Part of a small language model's weights: 1.77M parameters, 9076 steps.
Each number is 50 + 15 x the weight over the matrix's rms, rounded and kept within 0 to 99. Layers, rows and columns count from 0.

# gate: layer 5 MLP gate, 256x96, rms 0.28, rows 70-91, columns 0-47
# up: layer 5 MLP up, 256x96, rms 0.298, rows 70-90, columns 0-47
# down: layer 5 MLP down (transposed), 256x96, rms 0.166, rows 70-90, columns 0-47
gate70:62 31 41 28 44 75 60 71 41 61 55 12 49 68 21 54 61 55 39 55 25 41 68 20 47 37 64 23 38 60 33 35 29 45 57 55 39 37 64 49 42 55 40 58 31 27 57 26
up70:39 53 78 57 59 31 34 28 60 34 45 69 49 49 72 59 56 48 57 56 43 35 38 61 49 72 50 76 62 49 52 51 62 67 49 59 41 40 23 50 60 58 54 54 62 45 70 69
down70:44 48 54 72 11 31 27 35 83 33 40 53 68 50 46 53 47 57 51 63 54 44 53 46 38 79 41 62 30 51 33 72 33 54 38 51 54 54 30 42 45 65 58 38 49 44 35 55
gate71:50 35 35 53 67 51 59 28 58 56 66 57 63 20 43 49 66 41 48 40 58 45 62 42 30 34 46 16 48 65 48 36 60 37 37 64 71 19 47 37 93 39 54 66 47 22 40 37
up71:45 63 52 33 85 33 62 43 41 45 40 38 48 57 47 71 65 45 36 27 78 51 32 49 67 53 52 38 60 40 48 26 41 59 33 48 34 57 39 40 37 34 78 31 42 23 49 39
down71:60 72 29 81 43 73 67 39 53 42 49 67 32 58 35 43 34 33 13 82 37 43 55 45 62 55 40 66 57 60 46 28 54 63 43 32 38 54 63 69 54 51 37 32 49 54 77 55
gate72:30 79 52 57 50 86 56 71 87 42 28 43 27 58 83 19 57 39 62 63 50 05 64 39 57 66 38 39 29 81 36 35 54 52 28 48 63 37 67 63 48 71 37 62 38 49 96 51
up72:41 69 45 37 53 42 71 36 22 51 46 56 41 53 32 36 38 48 48 37 59 69 52 40 73 51 68 46 25 59 47 47 52 18 62 42 65 57 57 45 44 36 57 33 69 52 60 32
down72:77 45 41 39 30 01 71 72 83 55 61 54 46 50 49 66 48 58 84 79 33 56 64 31 48 53 31 19 51 33 56 67 41 62 47 36 26 34 24 40 73 33 63 45 39 46 49 47
gate73:40 45 58 53 49 59 55 37 44 68 40 34 55 46 55 42 48 64 42 41 57 27 63 41 47 35 86 60 59 45 04 61 56 56 53 62 65 54 46 50 41 51 54 30 22 37 56 47
up73:49 31 69 36 34 40 36 38 56 56 43 56 36 56 44 57 59 48 31 38 49 69 62 57 55 52 45 53 64 47 65 55 72 44 56 42 23 73 66 48 56 68 62 83 67 38 40 52
down73:52 59 73 40 61 18 71 62 37 35 47 60 40 58 50 66 58 28 88 82 27 41 49 30 51 68 37 65 51 34 40 53 47 61 61 73 17 48 46 41 15 44 31 59 68 56 49 65
gate74:41 41 46 36 56 36 55 69 44 29 62 31 39 62 58 34 31 29 60 62 64 30 46 52 64 47 44 45 34 40 56 61 54 87 46 84 63 56 60 31 38 60 45 50 55 58 63 51
up74:67 54 45 39 31 17 75 43 25 43 28 47 52 56 44 64 56 72 61 31 64 46 43 56 49 58 73 36 70 37 64 33 59 24 73 38 66 82 50 43 71 49 56 42 90 33 27 33
down74:53 54 86 69 70 94 52 67 49 32 58 43 38 59 58 61 38 66 71 40 49 71 49 34 48 54 73 23 20 60 63 57 54 58 47 73 46 87 80 48 28 34 52 35 58 73 45 68
gate75:26 44 54 63 55 75 44 39 39 86 33 59 46 38 61 33 45 42 70 24 35 34 33 50 60 48 78 57 51 35 48 56 47 24 99 53 49 61 51 71 30 15 74 71 51 42 33 46
up75:38 44 47 22 25 36 54 52 73 32 42 51 27 38 49 73 66 51 29 47 65 47 62 69 38 38 36 58 42 54 23 56 43 61 15 69 52 17 44 13 99 51 57 39 30 17 57 34
down75:42 61 35 42 59 02 41 42 77 04 45 68 46 30 66 85 48 47 53 63 49 76 44 32 65 64 78 74 10 61 34 36 41 56 56 39 42 35 69 45 75 55 74 65 64 32 59 68
gate76:48 49 53 40 14 51 52 37 51 40 66 67 55 52 42 39 58 46 54 52 17 64 99 54 31 64 47 45 30 54 38 36 52 54 87 30 55 26 62 35 36 46 42 34 41 59 48 74
up76:56 54 68 63 26 34 57 49 25 71 47 35 39 52 30 42 41 64 67 77 40 38 60 79 51 52 73 43 41 52 57 30 26 61 56 47 66 44 42 54 58 68 74 57 30 68 45 56
down76:41 84 51 41 56 46 52 43 63 30 61 35 45 50 59 49 56 84 36 69 34 52 67 20 69 66 48 53 44 55 44 49 53 53 44 58 33 37 28 10 35 85 82 45 41 43 55 36
gate77:52 54 39 61 27 56 68 63 33 60 34 65 42 20 60 55 53 46 53 56 00 65 51 67 50 63 45 50 26 36 54 58 56 43 46 62 46 71 33 53 58 54 65 46 31 64 28 60
up77:47 32 45 70 38 25 56 73 56 80 36 77 55 55 49 06 55 46 42 48 52 55 57 52 51 57 43 60 54 21 59 16 50 55 57 59 54 56 31 43 57 68 71 53 60 58 48 09
down77:55 53 41 41 47 30 53 56 24 53 35 64 63 39 58 50 36 30 46 51 63 67 28 50 61 56 59 72 79 46 32 84 65 75 55 55 46 37 52 49 52 71 45 44 35 43 58 53
gate78:55 56 53 53 41 59 57 54 29 48 73 58 70 63 58 52 30 70 55 59 59 40 33 77 37 41 39 46 53 56 49 45 52 73 31 53 55 27 45 49 64 04 30 44 70 39 34 45
up78:48 67 65 49 55 44 48 75 24 62 73 62 51 83 56 49 64 59 45 60 57 54 42 63 63 49 23 45 45 08 62 27 57 41 46 43 34 35 60 42 63 34 39 55 56 55 26 44
down78:44 43 32 72 59 51 38 33 88 41 42 42 84 48 41 34 55 37 55 61 63 44 28 46 64 68 46 33 32 52 37 50 31 67 48 74 46 75 50 25 44 56 57 38 55 61 65 57
gate79:60 61 54 55 67 60 47 40 60 58 63 55 28 47 64 72 56 61 44 56 61 20 32 58 21 60 70 68 76 49 62 20 61 54 61 88 47 46 70 45 59 75 30 37 60 37 45 46
up79:46 55 39 67 53 55 48 67 28 49 34 58 76 48 51 65 58 81 70 58 54 64 51 67 70 54 48 40 44 43 79 69 36 23 54 27 52 52 55 61 46 45 59 73 43 56 45 49
down79:38 76 55 28 39 60 58 44 48 26 68 71 75 25 46 64 84 51 72 66 56 27 53 51 30 31 39 64 44 43 39 42 54 27 37 71 69 41 39 49 76 42 63 58 52 72 57 51
gate80:47 23 44 78 37 41 73 85 62 92 33 23 41 17 58 80 60 50 63 59 33 04 45 50 54 49 28 42 53 49 49 34 36 63 45 38 62 36 20 34 53 38 58 50 49 28 45 42
up80:43 26 39 64 57 33 57 44 61 29 43 59 64 34 38 53 40 23 48 66 42 85 60 79 45 31 48 38 61 50 77 30 61 69 65 59 55 89 65 69 67 46 10 59 73 57 68 72
down80:48 63 40 45 74 61 59 25 52 39 63 40 54 55 74 59 46 61 61 69 73 65 73 64 69 67 36 54 56 25 65 54 59 54 52 39 91 86 55 48 41 80 52 42 19 61 44 54
gate81:35 31 53 45 43 70 45 58 68 59 35 52 56 46 40 34 47 73 62 52 61 58 46 43 56 68 53 22 50 60 57 53 38 53 61 77 40 27 32 48 62 44 35 61 42 56 70 44
up81:30 50 26 44 56 51 57 52 19 38 72 46 58 63 63 54 12 39 61 54 46 77 14 57 62 26 29 44 27 32 39 39 38 55 80 44 54 10 51 54 48 44 77 51 45 18 44 73
down81:48 64 43 46 37 59 38 30 67 57 48 36 52 53 48 41 54 53 28 45 60 58 27 32 44 35 79 49 35 46 42 13 61 61 50 78 56 58 36 60 40 55 26 55 76 65 44 56
gate82:46 42 57 68 56 64 59 43 44 13 59 31 60 30 63 38 76 43 28 46 68 61 45 44 86 61 53 52 39 67 46 28 34 53 50 64 58 38 38 53 70 21 37 73 48 56 33 67
up82:67 22 41 64 43 77 58 49 62 53 46 57 59 44 60 48 48 67 25 64 47 59 43 71 69 36 74 66 65 49 52 63 67 20 41 41 58 50 19 50 54 37 53 53 52 43 47 40
down82:41 58 66 43 46 77 54 53 35 56 55 39 55 59 44 41 53 34 45 33 39 46 41 41 52 42 46 47 63 35 21 42 28 44 59 46 56 45 69 57 44 47 56 43 48 63 37 54
gate83:62 43 54 67 25 83 54 36 67 40 48 40 44 66 38 36 56 74 53 55 39 56 38 68 35 68 44 48 44 74 60 46 58 22 67 43 28 84 47 35 54 61 53 58 06 26 52 53
up83:77 60 70 54 57 68 41 44 40 49 54 59 62 59 24 69 51 57 68 42 29 25 71 77 35 66 55 48 38 71 63 20 79 41 64 57 23 66 48 40 41 20 73 48 76 99 50 46
down83:48 19 55 55 42 53 67 67 63 20 58 67 29 53 31 23 48 35 54 58 60 43 48 60 26 50 76 47 45 54 71 79 48 30 51 43 50 58 31 52 72 38 64 52 64 68 71 54
gate84:57 54 63 50 49 61 70 38 39 40 65 35 41 43 39 47 52 59 67 58 65 40 61 55 48 54 57 64 32 55 40 49 19 58 49 49 26 50 65 66 63 70 61 49 48 67 72 65
up84:39 47 69 38 50 60 40 31 41 31 47 48 67 52 50 68 58 54 54 53 38 52 41 72 55 58 40 46 54 44 66 86 64 51 51 61 42 39 58 73 32 48 32 45 48 51 47 70
down84:54 39 45 60 56 30 65 73 77 61 54 30 62 32 39 52 45 55 57 60 56 31 63 29 46 80 43 64 28 53 41 35 17 61 22 63 46 52 52 62 58 75 70 49 66 33 48 34
gate85:53 57 43 52 31 38 57 54 44 70 48 60 67 59 67 45 56 52 74 65 49 46 51 53 68 50 47 56 86 56 20 55 43 71 92 55 54 65 47 42 46 39 21 52 34 31 73 51
up85:72 57 48 39 47 17 36 83 63 69 64 25 64 58 75 63 55 46 38 57 49 47 50 39 70 63 34 54 73 63 50 57 37 55 62 43 47 52 69 21 61 32 50 47 47 51 54 54
down85:81 53 69 41 39 25 64 26 46 69 45 19 73 36 58 55 28 44 67 74 45 72 46 67 53 34 61 39 44 81 74 50 51 63 62 37 51 42 39 47 48 45 31 32 40 36 71 57
gate86:56 18 43 58 75 34 60 67 28 49 43 90 68 47 55 68 31 39 48 54 51 64 47 30 58 27 42 74 57 57 30 69 47 36 68 79 39 64 52 28 43 51 67 30 24 35 54 33
up86:66 32 70 46 65 31 43 69 73 58 51 41 58 68 47 80 17 61 19 40 73 43 48 35 48 48 42 51 24 64 53 40 51 40 28 35 53 25 48 43 56 56 61 30 45 45 78 82
down86:33 67 18 44 33 82 80 48 46 47 45 63 32 61 61 42 39 57 50 66 60 64 54 57 68 48 37 27 66 43 39 68 67 69 43 58 62 63 36 66 52 55 57 96 18 64 24 46
gate87:67 32 52 45 51 28 38 49 37 45 39 40 36 68 21 56 61 53 55 50 57 46 48 59 63 45 55 44 51 86 20 40 60 53 55 94 47 57 43 62 38 54 59 55 46 46 79 45
up87:63 43 63 72 43 36 25 47 34 39 49 50 45 42 05 64 45 31 61 50 57 42 36 50 54 45 72 37 52 90 57 51 57 50 46 68 68 52 53 41 25 58 58 37 43 40 50 42
down87:51 62 59 61 61 58 67 57 19 41 52 42 43 56 45 46 48 54 46 66 26 75 58 47 47 46 71 35 61 18 48 64 58 55 38 35 44 63 86 17 57 21 59 61 46 40 33 77
gate88:64 38 58 41 49 34 53 82 66 39 57 30 79 56 38 71 37 53 82 47 38 66 43 31 50 56 71 56 68 37 71 56 31 61 43 50 45 56 43 63 30 59 62 37 48 60 34 68
up88:46 54 48 64 41 28 55 49 40 48 40 36 31 88 45 18 73 41 47 55 37 54 55 55 70 21 38 40 41 20 50 16 64 44 36 73 87 63 54 53 55 43 39 71 45 47 69 45
down88:40 26 30 58 19 33 36 54 54 56 35 39 26 33 63 31 36 43 22 57 53 46 52 40 61 02 26 38 47 30 49 42 44 52 71 47 49 36 50 17 58 41 72 41 55 29 68 44
gate89:54 44 56 34 53 54 49 45 35 56 36 50 44 41 46 39 72 34 44 92 75 65 80 60 60 69 77 68 51 35 54 26 54 49 33 65 71 57 61 53 48 44 36 62 54 37 76 53
up89:65 32 42 31 43 63 89 49 63 39 62 55 50 70 53 34 71 61 44 42 48 29 31 43 43 51 45 53 74 44 49 54 41 51 47 48 85 57 26 59 65 48 48 35 21 29 49 21
down89:43 42 65 51 54 66 42 49 48 24 61 41 57 57 47 58 38 54 47 67 24 34 42 50 39 64 44 55 38 23 50 51 27 58 26 45 66 57 61 63 36 49 42 46 48 56 23 62
gate90:35 57 65 64 44 60 55 33 37 50 43 43 45 46 51 53 18 35 48 45 25 59 03 62 63 68 37 48 83 62 42 55 56 53 50 52 41 40 32 72 18 36 67 60 54 50 34 60
up90:61 86 63 60 54 54 48 39 83 37 19 62 19 75 30 56 68 34 44 64 54 47 65 33 53 47 36 57 41 64 61 53 25 43 35 55 54 54 08 36 61 58 16 78 65 57 72 58
down90:24 27 43 51 45 28 34 49 35 50 41 63 57 47 69 54 57 63 31 80 47 42 57 42 43 28 30 26 54 44 42 66 36 90 49 46 28 50 67 46 53 48 68 79 75 51 47 46
gate91:68 51 63 62 49 72 73 52 96 59 63 21 42 54 50 55 48 60 50 86 68 23 34 65 53 71 50 52 52 48 65 71 57 26 67 48 51 54 61 57 48 39 64 33 68 73 72 48